config = dict(
    n_layer=11,
    norm='rmsnorm',
    norm_eps=1e-06,
    positions='rope',
    qk_norm=False,
    bias='none',
    tie_embeddings=False,
    warmup_steps=340,
    schedule='wsd',
    final_lr_fraction=0.0,
    train_tokens=183900000,
    dataset='wikipedia_en',
)
Each number is 128 + 32 x the weight over the matrix's rms, rounded and kept within 0 to 255. Layers, rows and columns count from 0.

# layer 4 MLP up, 320x128, rms 0.072, rows 43-77, columns 0-63
[[ 92 107 160 184 159 139 157 108 128  81 154  74 126 131 127 117  97 163  80 137 151 143 125  92 137  83  86  91 109 157  99  62  97  88  96 183 107 160 125 115  89 202 110  55 133 121 126  87  67 117 148 120 106  43  78 153 151 140  98  68 136 189 131 172]
 [154 115 156 106  98 141  55 141 161 147 184 112 121 111  49 179 155  87 168 129  67  99 125 118  74 120 110 178 124 110  79 108 110  53 171 150 159  87 101 180 146 160 144 123 141 129 127 173  87 135 133 152 178 152 141  64 191 156 171 122 118 145 131 125]
 [118 120 116  91 134  71 127  66  95 201 118 168 144 109 103 125  98 137 126 110 102 122 119 111  85 160 162 180 191  89 174 152 152  99 153 122 151  71 140 101  68 125 193 124  88 167 121 154 120 128 135 161 100 134 175 167  79 156 121 168 113 118 151  89]
 [121 125  78  84  91 113  57 170 111 121  98 159  89 166 140  92 131 135 133 155 186 167 160 111 111 149 123 193 128 210 175 148 124 108 138  88 107 128 125 163 163 157 139 120 163 104 154 135 129 121 106 131 163 150 158 134 105 102 165 107 186 108  86 120]
 [108  88 142  97 149 128  57 173 105 138 127  84 133 148 145  96 147 126 165 119  93 145 149 124 127 162 129 154 120 113 114 121 128  78  99 115 115 117 135 115  93 110 157 156 102 182 135  85 123  66 136 149 121 187 171 149 179 160 103 137  95 129  74  60]
 [173 138  74  78  72 144  95  56 189  92 161 139  98 133 141 178 122 146 163 120 170 114  93 130  71  69  88 151  82 162 122 164  75 127 143 154 104 150  69 177  92 108  95  86  91 116 100  81 184 133 179  75 116  78 147 146  87  73 181 124 171 158 117 207]
 [136 123  84 101 132 135 140 173 141 102 121 143 197  86 137 143 134  93 159 143  77 128 131 140 110 131  90  93 162 141 140 162 151 118 186 116 116  70  98 194 200  83  99 135  91 136 204 111 184 148  91  94 191 158 152 146 143  96 155  73  87  90 120 105]
 [132 152 145 157 136  96 187 157 146  77 156 169  54 176 109 144 172 108 107 133 145 133 124 137 127 142 122 129 154 145 125 116 122  97 125 167 123  98 106 166 108 150  98 149 110 150 128 108 101 141 158 150 162 130  99 101 111  78 167 104 137 118 114  75]
 [129  55 119  97 142 132 115 140 113 178 112 104 108 158 101 154  94 126  90 172 126 109 135 126 144 182 110 112 165 107 195  90 199 115 113  92 144 160 150 169  23  85 126 151 118 167 161 101 122 158 154  89 149 127 160 174  98 167 132 118  90 170  65 136]
 [102 100 144  57 138 150 137 131 182 156 136 149 165 141 186  85 134  65 202 118 128  76 176 114 136  63 148 116  99  80  82 101 174 112 187 119 130 100  87  96 114  92 201 101 138  84  95 194  78 155  82 144 117 121 142 126 173 161 175 124  71  92 136 134]
 [127 184  86 154  88 150 130 132 145 113 145 137  93 135 143 126 127 142 142 132 137 122 102 109  93 116  79 118 140 163 135  85 141 104 117 136  89 152 145 166 109 104  91  70 148  68 162 156 111 103 109  79 104  78 152  95  85  97 127 109  79 157 122 146]
 [126 108  95  98 139 128  99 181 104 115 141 182 113 166 105 177  65 161 178 125 133 145 103 124 155 209  98 103 138 174 178 116 139 136 130 158 146 118 125 149  76 146 113 112  87 123 131 196 121 144 175 102 202 177 133 104 104 145 159 108  93  82 135  96]
 [ 96 176 127 125 171  40 113 125 129 110 158 146 107 136 146 136 115 149  90 168 105 123  83  59 120 122  90 134 125 139 141  99 185 149 159 139 130 135  70 141 135 154 113 110 203 115 125 107 129 107 143  95 149 148 127 188  94 165 119  99 110 162 116 198]
 [104 106  91  72 167  82 128 157 159 145 139 137  91 123 133 137 145 146 112  63 158  93 164  79 128 158  80 145  94 136 122 139 107  73  68 117 141 190 111 141 158 146 137 133 170  99 230 130 134  98 120  69 152 147 103 129  97 152 121 176 150 152 197  69]
 [155 149 176 149  86 115 132 149  74 134  95 188 134 117 115 104 116  70 122 196 109 160 235 116 131 104 206 114 147 107 142  99 106  48 183 116 144 115 137 105 161 119 116 136  90 132 138 124 140  97 124 148  69 144  66 108 114 131 175 143 119 142  73 120]
 [ 80 129 100 177 115 100 160  86 158 152 116 107 189 115 106 134 143 128 135 115 142 121 109 157 120 101 159 103 139 104 151 128 112 101 109 134 116 131 125 159 136 114 125 167 129 145 110  83 183 119 166 155 157 116 128 106 136 127 138  97  67 151  94 122]
 [117 141 105 127 123 125 100 128  93 126 121 117  59 109 172  74 128  66 149 109 120 117  93 150 116 134 105  84  89 150 106 130 117 123 134 137 111 144 167 132 123 121 132  90 149  73 164 174 137 113 109 114 123 155 171 132 162 146  95 175 132 127 125 163]
 [142 105 182 158 159  76 137 119  81  85 109 103 191 147 118  78 163 125 121 160 106 175 107 100 137 162 177 132 131 133 188 132 161 106 110 171  92 104 173  95 156 142 160 171  98 163 138 162  89 123 123 129  74 153 158  97 196 193 120 178 118 216  73  94]
 [106 138 108 103 109 148 127 102 197  81 127 124  94  86 149 218  66 126 139 139 121 159 157 108 145 125  93 113 142 153 104  78 149 124  85 141 127 125 119 124 104  83 194 111 109  80  49 148 127 129  91 120 135  72 185  81  66 157  98 137  99  88 137 121]
 [ 64  80 115 128 154 120 115 150  81 121 164 109 118 114 109 197  27  96 160 221 124 131 108  88 127 118 189  95  77 146 128 127 121  81 154 124 126 107 135 130  69 163 137 104 148 124 145 177  61 129 131 134  87  69 134 121 116 200 155  67 178 130 127 158]
 [101 127  84  86 129 132 111 121 115 101 146 170 118 122  87 138 126 208 139 143 107 118 112 180 127 112 122 140  88 134 143 161  81 128 168 159 147  90 139 155  89 112 136 121 107 170  54 134 138 128  74  94 174 109 122  39 126  95 143 156  92  96 151  73]
 [126 128 143 180 107 144  87  92 123 126 127  76  99 131 109 128 107 172 101 103 150 163 119 102 114 108  84  63 170 115 195  94 123 117 146 191 132  64 121 149 139  84 124  72  70 130 158 104  76  74 117 102 114 100 117 146 136  91 159 133 141  95 127 125]
 [117  95 135 199 136 162  46 148 133 122 169 172 125 122 176 156 140 141 145 153 109 106 125  65 138 180  89 124 117 111 148 185  82 189  93  93 133 170 185 148  98 127 143 123 172 134 182 108 172 128 134  91 168 140 175  87 144 143 141 161  66 105 179 143]
 [111 203 115 116 183  83  93 178 105 122 150 126  58 154 140  96 140  85 137 129 139  81 107  72 143 124 126  73 142 142 142 151 128 122  93 109  81 109 115 183 176 115 145 122 157 160  77 132 167 147 161 192  76 142  89 132 118 108 138 140 156 139 143 146]
 [155 172 148 142 158  58 117 127 138 136 108 177 167 108 165 109 103 139  59 115 126 113 104 152 146 150 145 152 102 160 119 178  90 110  94 103 103 155 160 128  73  84 114 124 110 119  86 134 147 114  78  85 129 175 160 161 108 144 166  83  58 157 154 165]
 [136 156 167 181 150 154 169 169 131 114  94 131 111 138 104 119  99 168 139 126 186  85 168  95 183 161  64 101 170 115 118  89 127  83 102 166 130 108  85 117 113  64 132 100 124 126 133 106  85  56 177  95  67 126  64 202 134 112 136 107 148 116 126 154]
 [106 101  86 149 186 136 106 162  78 136  87 147  87 111 195 105 121 122  97 135 122 117 129 169 112 179 148  92 136 134 138 144 197 108  38 120  95 161 126 126 137 125 171 157 130 117 125  87 107 157 159 163  80 193 113 164  83 161 122 179 139 114 116 182]
 [148  73 104  70 131 131 133 108 133 119 149 197 107 157 153 127  95 131  73 130 118 121  90 124 155 131 171 148 165 113 107 152 136 110 142 172 109  91  85 135 174 173 156 152 122  69 147 186 161 109 154 138 144  99 138 122  86 143 160  54 135 151 151 111]
 [183 145  72 120 133 136 141 140 181 135 127 139 118 108 144 132 140 121 144 121 120 114 171  80  94 170  95 100 110 169  71 108 176 106 128 171 175 161 102 136 140 109 119 147 118 146 128  85 117  88 188 138 137 134 139  95  69 129 149 162 111  74 134 142]
 [158 135 105 129 134 125 101 107 141 151 179  86 113 136  98 139 163  59 101 110 104 158  78 129 116 141 186  83 128 121 148 110  89 132 139  79 133 155 149  86 123  94 169 156 148 107 135 110 116 178 110 164 154 114 138  99  67 139 137  94  57 137 127 104]
 [140 109 106  93 107 139 182 136 146  98 148 102  80 136 128 132 101 133 125 131 129  85 131 129 138 156 124 173  71 130 101 121  88 144 109 149 117 113 200 166 129 146 109 119 120  71 138 144 173  96 111 114 210 103 159 160 123 139 119 167 120  72  71 228]
 [103 140 156 162 135 172 181 203 142  88  87 119 125 143  92 112 132 113 114 203 141 149 107 105 111 155 136 147 154 179 122 172  93 210 137  65  84  78  66 135 115 138 154 163  89 158 149 158 121 109 155 189 154 192 155 145 158 148  53  98  80 170 111  92]
 [145  93 174 209 174 184  84 105 140  94 141  93 146 114 154 139  99 146  74 169 152 111 120 176 134  88 132  85  82 102  88 127  94 113  95  96 125 119 166 106  54 126  98 142 106 151 139  92  51 125 115 113  84 142 112 108 101 157  84 150  81 190 153 169]
 [120 140 134  90 206 142 135 136 117 132 112  96 163 121 121  90 180 140 116  79 144 114 135 104 144  88  90 144 130 114 141 106 164 188 110  43 161 124 151 131 113 106  90 124  85 147  97 144 120 136 138 150 189 158 137 157 115 113 114 111 156 163 140 115]
 [168 155 157 131 177 123 121 183 136 153  62 150  52  57  59 135 139 127 129 140 102 123 148 153 136 188  85 131 119 133 123 125 137 152 157 111 127 160 145 129 128 117 110 171 141 188 172 143  95 148 133 116 125 147  73 191  95 100 104 129 101 135  70 147]]
# layer 4 MLP down (transposed), 320x128, rms 0.0651, rows 43-77, columns 0-63
[[124 114 114 123  49 127 139 111 199  19 112 138 143 121  93  55 152  94 120 129 135  92 157 102 100 114 134 118 136 149  61 114 115 123  95 133 155  66  87 115 172 153 130 146  91 100 164 144 152 145  91 137 120 124 139 153 141 132 139  78 145 112 114 197]
 [140 161 139 112 144 160 130 147 150 192 146 123 114  70 135 146 136  76 134 156  65  81 109 113 172 161 126 135  79 105 139 119  94 109 135 114 139 123  82 156 174 170 127 114  82 181 148 128  54 169 203 101 128 160 142 179 191 146 148  93  78 196 109 118]
 [107 118  84 132 154 106 128 125  86 132  97 157 190 134 109 133 137 123 125 103 133 104 172 130 105  99  91 131 160  92 150 160 147 104 135 135 134 146 152  93  89 101 192 145 124 134 112 156 119 136 159 132 104 174 163  78 162  76  85  94 127  44 102  73]
 [ 94 127 133 169 139 157 166 121 110 114 147 148 168 157 100 123 142 170 110 132 135 123 123 132 169 126 143 128 101 131 139 126 112 181 128 173 150 160 146 113  85 154 146 133 108 120  42  82  99 170 180 127 123 119 105 142 114 131 172 129 110  77 162 147]
 [124 109  67 107  98 180  68 129 136  65 111 130  94  83 152 120 142 116 139 130 157 153 143  72  55 191 111 173 133 157 104 107 100 145  47 139 156  97 152 141 152 129 103  97 153 181 102 196 118 153 120 120 115 143 189 137 153  92 134 154 139  79 103 105]
 [166 137 144 148  96 137 105 143 164 119 142 151 148 201 132 123 136 130  79 179 170  74 129 136  69  95 102  85 158 153 122 165 132  29  71 121 149 140 145 101 127 126  79  25 165 167 169 182 159 127 186 163  91 178 120 128 165  93 186 124  86 145 129 144]
 [128 130 124 140 106  76  86 129 137 175 113  93 137 132 172 217 144 117 111 160 124 135 136  86 127 117 144  69 107 115 168  72 161  51 197 145  72  96 133 164 161 107  69 161  97 114 112 116 128  99 157  59 138 130 196 153 158  90 132 133 122 163 118  61]
 [123  71 103 137 149 125 134  98 118 152 114 102 147 107 110 125 150 151 128 119 170  77 152 152 197 119 119 186 121 111  86 152 100 130 166 110 188  88 115 126  49 143  61 153 114 185  91 128 137 109 157  97 151 137  95 146 104 105 144 120 155 171 106 135]
 [142 173 139 140 163 162  92  67 100 150  90 146 128 120 231 142 148 178 157  93 135 125  74 183 203 114  79 138 127 112 136 132 177 163 160 129  99 142 161 145  97 146 137 111 138 165 129 161 136 148 143 139 145 190 118 118 106 111 155 123 156 114 143 150]
 [121 133  98 142 123  78 152 168 153 185  97 116 127 167 134 114 135  92 133 172  80  90 110 119 158 132 100 145 110 121 137 140 174  98 127 124 161 143 137  92 181 146 213 125  99 136 114 173  75 150 132 165 112 157 170 172 146 117 140 154  79 175  92 155]
 [174 126 125 172  99 129  93 149 124 107 129 115 107 155  82 141  97 125 153 113 182  75 102 128  72 114 169 123 104  95 126 108 106  55 135 152 147 111 119 170 201 143  86 130 145 129 147 151  81 133  81 141 108 117  79 121 115 137 124  99 131 149 119 158]
 [121 170 120  60  69 145 142 113  98  42  93 111  78 126 137 101 158 140 132 125  92 106 130  86 108 110 153 106 126 121  98 133 110 102  68  98 154 197 132  88 183 130  54 147 171 169 101 109  73  37 140 170 139 184 129 135 152 128 152 197 180  94 208 158]
 [158 157 154 147 114 183 111 110 205 113 139 161 124 130 130 172 140 140 139 161 127 132 121 100 103 137  80 101  49 121 207 136 173 167 130 138 125 113 142 155 110 117  52 123 110 148  67 104 129 137 126 104 157 184 138 174 116 124 107 141  70 103 111  93]
 [110 165  97 111 136 136  94 143  68 168 120 128 130 142  64 144 125 133 144 133 136  97  93  96 181 117 116 111 160 119 141 204 197 111 149 115 122 150 181 131 161  89 193 116  83 116 133 167 132 146 167 125 101 147 124 127  66 110  80 103 116 151 143 160]
 [ 72 128 147 153 144 108 169 104  95  92  83 131 148 166  94 124  90  64 162 151 152 129 108 105 113  81 147 148 105  84 115 159 154 122 154 143 141 172 156 160 200  31 154  95 101 197 117 122 189 124 166 120 177 161 104 105 111 160 158 120 123 163 133 156]
 [172 141 112 145 126 189 128 125 188  20 136 107 118 136 169  73 134  92 121 155 143 122 123 147 151 138 166 105 140 148 150  82 111 124 155 131 150  61 110  88 113 172 138 152 123 113 151 131 160 134 124 116 154  63  89 117 104 152  89  99 114 120 143 163]
 [159  87 117 141 170 107  81 193 155  97 146 125 130 111 156  86 143 144 175 109  76 158 128  98 125 132 163  81 129 167 104 122 155 169  99 140 104 105  92 131 114 184 121 132 172  81 209 176 121 111 104  95  95  95 103 175 145 110 150 173 136 108 127 152]
 [ 91 116  91 111 100  89 129 155 123 130 138  86  94 181  64 154  60  98 101 143 138 124  92 115 139 102  98 120 128 152 142 130 116 126 124 114  87  99 165  84 120 122 149  73 154 160 149 146  61 145 167 111 110 178  86 112 125 228  83 136 133 156 137 119]
 [193 113 129 108 116 124  39 102 169 172 146 119 105 149 144  67 114 108 188 124 104  55 145 149  81 117 129 159 121 121 171 111 100 160 105 154 104  80 124 106 126 104  31  44 135  75 174 167 103 127 130 170 166 136 103 141 142 110 148 117 119 153  95 156]
 [110  94 159 158  99 145 109  65  89 117 168 126 144 117 125 194  65 149 150 176 120 140  97  98 125  86 164 119 106  85 107  75 103 169 188 139 119 118  59 193  68 184 138 116  89 173  85 112 129 166 168 103 113 135  90  73 130 186 119  74 152 163 137 105]
 [ 83  95 147  77 156 156 107  88  76 126 132 172  98 121 124 155 163 149 124  90 124 121 105 156 121 144 179 174 106  87 145 181 132 153 174 121 123 111 170 135 129  90 130 110 107 120  63 102  96 184  98  74 135 155 137  66 105 110 150 164 112 142 122 130]
 [173 104  95 130 110 125 151 154 185  74 116 149 123  80 127 132 143 119 127 101 114  82 122 130 108 167 129 200 141 142 130 217 144 132  91  95 139 138  84 115 140 107 119 118 148 108 163 140 117  91 163 142 108 185 112 200  96 102 130 178 143 176 100 130]
 [140 180 139  70  79 159 153 149  91  81 149 171 135  84 167 214  45 209 148 118  63 132 112  89 146 180 142 136 147 140 142 159  95  86 129 111 146 162 123 103  82 157 248 161 186 145 115 157 142 118  99 126 118 100 130  80 170 100 111 138  96  77 124 103]
 [166 138 170 149 136 138 154 108 105 111 159 107 189  87 110  62  99  73 108 167 209 106  75 117 184 123  38 112 121  93 152 102 140 124 128 125 120 117 106 163 113  95  48  83 120 138  55  61 135 116 119 180 152 143  88 133 165 157  77 158 141 150  89  96]
 [145 107 143 120 159  98 157 130  75 173 138  89 126 162 178 139 123 139  44 191 170 133 170 120 100 106  83  98 132 151 129  28 129 146 206 124 105 107 112  90 148 134 153 123  85 169 160 135 168 216 191 120 130 157 101 141 154 130 158 127 142 172 147 189]
 [143  70 121 213 126 104 202 103 125  99 109  85 154 107  59 131 121 141 189 148 196 115 157  93  77 123  64 145 112  95  87  74 101 120  89 177 126 165 190 138 130 100 119 122 192 157 129 122 121 104  96 100  83 151 161 193 123  89 143 137 131  82 110 130]
 [171 133 129 156 153 109 129 110 121 164 147 167  63 124 141 139 132 118 180 149 122 113 108  64 127 128  77 255  91 162 122 106 159 147 159 118 126 125 120 127  78 147 129 148 122  99 164 127 141  82 138 136 226 105 138 153 167 101 127 133 138 134  91  66]
 [125  92 143  88 125  74 141 110 139 203 139 148 124 161 202 121 120 168 115  94 142 173 100 159  87 143  98 181 146 172 103 121 134 125 149 105 147 126 134  96 146 220  80 130  80 160 156 126 179 111  94 127 199  89 162  75 129  84 143 124 117 133 141 108]
 [129 150 140 210  85 112 145 166 114 180 156 164 126 139 192  65 130 137 163 110 168  98 150 117 143 143  80 166 106 129 122 123 153 147 136 143 163 151 121  96 136 152 118 130 151 127  79 134 129 169 128  87 105  84 159 146  99 150 166 172 112 109 103 137]
 [147  84 144 103 181 107 110 140 105 125 150 118 104 148 111 147 170 116 135 162  83 153 112 105 122 153 106 133 135 105 174 167 164 170 125  93  87 142 186  96  72 137 162  68 173 136  98 127 151 209 191 163 112 134 137 119  76 183  64 104 127 156 124 119]
 [145  48  90 117 165  81  94 106  87  42 103 129  53 122 130 116 169 127 107 133 139 102 165 144  81 119 161 157  76 149 158 152 107  81 112 120 156 103 156 140 163 140 179 116 125  73 183 125 104 115  70 160 109 146 149 145 143 125 165 136 144 127 146 173]
 [119 114 138 130 164  94 149 106  66 128 158 124 193 144 123 162 155 185 101  87 116 196 137 108 167 162  93 134 115 110 199 166  95 171 111 165  63 119 110  74 118 136 144 130 160 165 109  94 146 106 152 106 171 132 133  95 100 146 114 183 136 163 150 116]
 [ 97 149 128 122 161 101 175 145 128 172 126 194 107  66 123 125 134 101 119 142  83 117 136 130 155 195  88 151 151 173  75  85 163 137 152 124 161 152 150 143 132 101 134 209 147 129 175 202 166 174 108 160 130 103 110 119 145 144 172  89 150 145 158 103]
 [165 137 134 140 117 140 204 106 147  75  83 130 112  77 111  79 144 132 108 139 141  61 149 108 138  24  96 115 124 150 133 153 142 164 123 146 172 140 153 124 156 100  66 149 128  73 177 107 143  74 136 189 193 150 177 153 117  98 134 107 152 148 152  98]
 [129  77 113 107 185  99  72 146  99 172 130  99 140 117 202  80 106 135 141 122 109 153 146 109 152 166 123  74 154  69 113 109 159 153 122 151 146 100 162 155 159 136 135  76 154  69 129 104  96 169 154 123 112 112 140  46 174 162  69 150 132 112 175  63]]
# layer 4 MLP gate, 320x128, rms 0.0772, rows 44-78, columns 0-63
[[147 119 159 130  72 173 133 174 176 158 158 128 150  98 123 182 184 148 179 104 111  89 143  95 113  75  69 157  84 134  86 129 165 106 118 139 141 112  90 156 194 192 115 108 151 125 144 176 103 107 147 151 109 109  81 144 205 138 150  90 126 145  87 133]
 [158 147 138 114 115  75 105  98 101 174 122 101 126 110 115 127 139 174 108 100 101  98 116  86  99 167 141 155 160 127 206 121 161 112 128 116 164  60 117 125  64 110 136 109 149 169 149 133 131 100 109 116  57 178 186 160  84 113  92 196 102 104 205 101]
 [ 98  96 136 116 112 123 122 143  92 120 125 174 153 150 162 152 156 151  99 133 189 146 135 128 104 182 116 144 120 184 118 165 165 130 138 119 152 121 157 136 148  71 152 158 145 105 108 112 150 114 167 131 161 199 140 120 126 151 155 174 149 100  99 125]
 [154 157  67 146 106 170 107 129 184  83 127 152 137  88  86 114 138 111  96 148 169 146 124 114 100 119  67  51 136 175  83 108 124 147 103 175 117  96  96 123 156  99 105 101 119  97 181 176 141 160 130 123 102  56  59  74 112  97 197 188 150 137 186 137]
 [125 148 133 153 197  91 160 114 159 144  58 173 109 108 176 122 210 107  93 124 120 174 126 134  58 159 120 123 156 105 101 154 160 160 170 137 161 169 143 189  76 156  85 156 186 163  78  97 115  74 163  93 156 160  87 156 114  96 108 196 140 210 103 193]
 [140  91 126 127 107 112 130 109 140 125  97  89 141  88 187 139 221 109 154 158 188 116 201 149 106 139 161 136  80 117 119 133 108  99 141 113 172 145 135 122 104 110 160 186  67  86 136 110 190 137 197 128 158  90  72  47 150 109 150 126 166 110 145 146]
 [135 156 124 152  87 132 101 153 121 102  97 136  73 107 143 128 116 137 138 123 179 146 142 140 135 154  99 130 157 197 155 132 108 111 166 130 170 100  88 136 119 116 133 126 124 122 168 119 135 102  81 112 166 120 107 127 112  97  88 141 126  84  76 102]
 [ 94  92 142 162 127  91 147 151  99 122 154  75 109 119  72 149 140 104 119 156 147 114 222  45 134 145 178  59 140 146 193  94 104 116 139  32 146 120  95 122 120 134  90 134 104 122 124  66 147 121 137  31 124 119 109 150 142 153 151 176  62 130 127 100]
 [124 135 105 125  91 115 111 161 184 128 145 131 138 121 169 123 151  90 180  58 131  71 178  57  99  80 112  72 105 107  96 104 120 127 177  89 167  85 104 156 118 140 164 109 131 109 110 180  99 169  83 167 139 166 125 108 165 115 148 118 101  87 157 125]
 [127  98 151 145 142 139  94 129  95 119 112  90 143  93 113 134 100 128 145 153 140 108 183 116 152 156 147 118  83 127 126 160 106 154 145  89 175  80 135  99 118 163 130 126 133 159  97 122 141 114 126 120 104 171  55 179 184 132 107 118 170  78 165 116]
 [ 91 144 166 132 139 112 151 119 150 181 110 127 150  92  94  96 196 105 100  87  91 170 156 161 106  97 147 124 149  93  89 143 151 156 116  71 117 127 179 145 114 138 192 163 108  98 137 145 166 131  97 127 117 122 137 175 126 137 124 124 140 129 107 213]
 [166 144 124 132 114 158 156 135 140  84 152 125 134 106 123 129 112 155 203 175 137  80  98 145  99 127 150  92 144 126 161 129 164  80 100 158 124 144 156 156 111  65 103 136 133 143  71 131 166 146 154 164 108 113  75 168 114  92 120 126 133 121 108 124]
 [125 109 107  53 156 137 109 185 115 163 141 179 126 132 128 112 114 129  97 118 156  84 182 136 112 157 106 124 153  87 104 125 156  88  83  98 150 113 130 109 138 126 152 189 146 103 197 130 114  97 154 114 120 161  84  83  91 149 177 191 151 153 156  82]
 [ 89 122 147 156 115 116  96 156 107  89 114 137 104 138 106 136 168  92 141 147 132 131 194  80 140 103 161 116 105 155 133 114 111   5 176 133 119 112 155 124 163 135 101  84  94 145 187 152 131 109  66 147 109  90  69 105 136  89 116 150  94 117 153 148]
 [113 132 146 142  65 108 121 162  65 142 167 138 104 113 136 116 152 148 141 176 144 129 124 143 136  82 115 146 123 127  75 122 120 144 147 139 109 112 163 122 111 128 131 115  92 136 112 163  92 162 125 117  68 139  90 102 164 171 148 125 124 130 165 122]
 [107  96 122 143 104 138 122 128 167 125 171 120 175 152  98 135 225 149 120 136 131 136 179  68 128 159 149 144 113 115 115 140 148 118  92 158 178  96  81 106  97 153 102 127 149 132 141 139 147 134  97 110 113  89 145 161 132 136 100  73 121 111 133 111]
 [175 116 159 114 129  97 102 183 109  62  95 121 155 150 155  49 173  96 114 130 142 140 136 155 117 207 112 106  87 138 148  97 121 103 108 170 132 117 170  85 150 118 133 150 162 170 133 128  78  99 112 133  74 131 123 118 136 164  97 188 175 174 161  76]
 [ 85 143  98 183 143 129 146 125 105 169 115 157 123 111 117  44 126 145  70 107 194 109 127 114 188 234 103 139 183 146 155 124 126 140 125 140 134  77  55 145 119 181 149 157 123 157 138 129  95 126 163 132  79 159 112 157 148 115 111 112 128 185 125 157]
 [100 102  89 109 101  76  77 173 126  92 105 128  65  76 158 167  78 113 156 202 130 105  80  88 136 109 107 126  79 182  94  92 118 120 146 140 136 122 132 151  89 173  93  86 137 110 173 128  88 125 142 136  62  85 109 168 108 158 157 101 192 119 173 166]
 [ 86  97 134  80 123 108 164 144 129  95 133 189 167  89 105 122 111 161 111 154 154 132  76 172  84  88 126 122 118 156  85 111 161 115 147 134 134  85 120 195  93 113 129 121 137 108  95 130 113 119 131 117 140 149 119 115 146 104 148 139 138  91 153 104]
 [116 100 114 142 107 130 140 111 145 128 116 151  90 102 112  92 136 128 154 146 110 185 111 134 139 153 117  98 121 122 122  97 111 102  85 136 153 139  50 137 180 101 172 129  80  68 145 119 115  64  68 161 126 153 139 192 124 139 146 153  94  84 120  69]
 [148  88 166 118  94 113 122 172 114  97 207 153 161 115 148 127 175 107  83 106 149  73 121 151  80  84  55 116  40 103 124 114  94 108 159  65 137 155 177 135 169 144 149 127 100  96 185 127 124  77 153  68 123  93 137  97 146 164 186 134 187  73 181 209]
 [ 63 153 122  85 122 140 118  79 170  89 157 138  86 134 139  74 111  69 145 119 156  78 143 171 112  71 173 110 132 125 122 124  81 166  98 129 138 141 167 134 181 149 133 127  91 113 115  82 114 145 120 157 125 167 131 186  56  44 122  64 158 151 164 168]
 [143  83 194 163 121 114 123 147 120 129 120  89  69 151 133 140 124 166 181 161 150 169 102 154  88 117 100 103 175 101 143  94 108  80  97  92  89 107 112 199 211 148 117 145 113 145 166 126 112 189 166 135  30 155  64 119 119 115 170 136  95 123 168  86]
 [153 112 111 139 114 161 160  98 189  83 140  56 167  42 135 143 145  68 140 125 138 147 121 119  87 135 122 165  91 134 139 121  99 138 106 110 125 152 154  87 173  89 108 127  95 173 111 124 142  86  99 125 173 150 129 104 151 104 151 184 128  91  94 116]
 [ 82 127 205 182 125 215 136 179 106 113 129 155 113  83 166 136  74 110 148 111 133 141 123  96 106 118 170  90 134 136 186  95 120 120 103 131 176 140 146  64 115 152 119 150 131 138 106  87 127 162 137 169  63 100  98 143 133 169  65  85 114  77 141 174]
 [127 131  75 126  80 146 108 122 148 103 147 102  79 139 166 151 118 141 100 165 185  79  98 114 132 154 112  85 122 160 111 155  98 102 131 171 127  59  94 172 104 176 134 127  99  95 122 145 135 105 122 126  51 102  15 132 114  91 113  64 137 122 193  86]
 [ 81 113 140 138 152 134 119 195 127  77 125 133 117 114 149 121 127  89 136 145 166 204 100  84 144 102 116 143 136 150 198  58 126 134 100  82 105 160 110 156  76  94 125 103 159 130 152 124 112 133  98 106 138  93 110 139 129  89 140  86 185 169 141 145]
 [125 138 141 135  84 159  86  80 140 134 152 100 176 128 106 146 157 100  71 127 135 132  91 178 143 155 168  98 144 208 163 141 142 130  91 153 157 111 116 119 147 112 116 111 183  83 154 148  77 141 110 117 114  95 155 139 114 136 130 108  87 131 172 105]
 [141 115 150 201 155 121 131 128 161 179  93 132 154 127 171 137 128 123  78  97 140 140 173 132 125  95 140  87 146 124 152 133 122 125 118 112  97  92  42  82 129 104 113  88 133 166  76  97 145 141  95 146 125 140 137  88 104 112 146 116 159 165 162  77]
 [ 89 174 158 183 134 190 126 197 127  98  79 133  96 164 106 141 128 124 109 202 120 118 115 125 123 160 198 155 158 185  58 136 141 199 120  78 129  95  54 140 119 121 104 177  96 162 130 106 152 141 174 115 116 194 134 186 175 153 102  90 149 134 107  92]
 [158 182 107 150 140 120  96 204 117 123 122 199 103 105 131 121 117 142 132  85  93  74 111 159 145 170 135  86 109 107 100 126 120 137 123 103 141 103 172 123 132 106 137 192  90 125 153 150 109 168 135 135  95 167  96 136 116 138 153 110 148 114 104 179]
 [146 140 136 122  89 120 151 101 189 123 171 119 137 125 149 125  87  90 100 105 143   5 147  83 112 112 194 180 108 137 108 135 161 116 143 127 122 114 127 133 147  75 127 119 120  90 151 133 120 122  61  51 139 184 130 128 135 104 118 124 118 133 146 105]
 [116 174 113 176  81 135 166 125 169 108 178 110 158 169  78 137 104  84 104 126 105 161 115  88  99  96 151 102 172 124 184 115 112 152 103 121 126 125  53 148 133 153 117 146 147 192  83 108 191 128 175 141 125 114 156 175  51  87 175  79  87 146 122 142]
 [142 154  86 198  65 132 141 157 121 116 118 105 109 115 133 133 144  78 179 171 144  81 152 139 120 149  93 118  76 144  92 120  91 128 114 100  97 166 183 138 101 122 164 159 127 136 137 150 111 159  83 156  93 113  88 145 103 182  98 112 135  96 173 150]]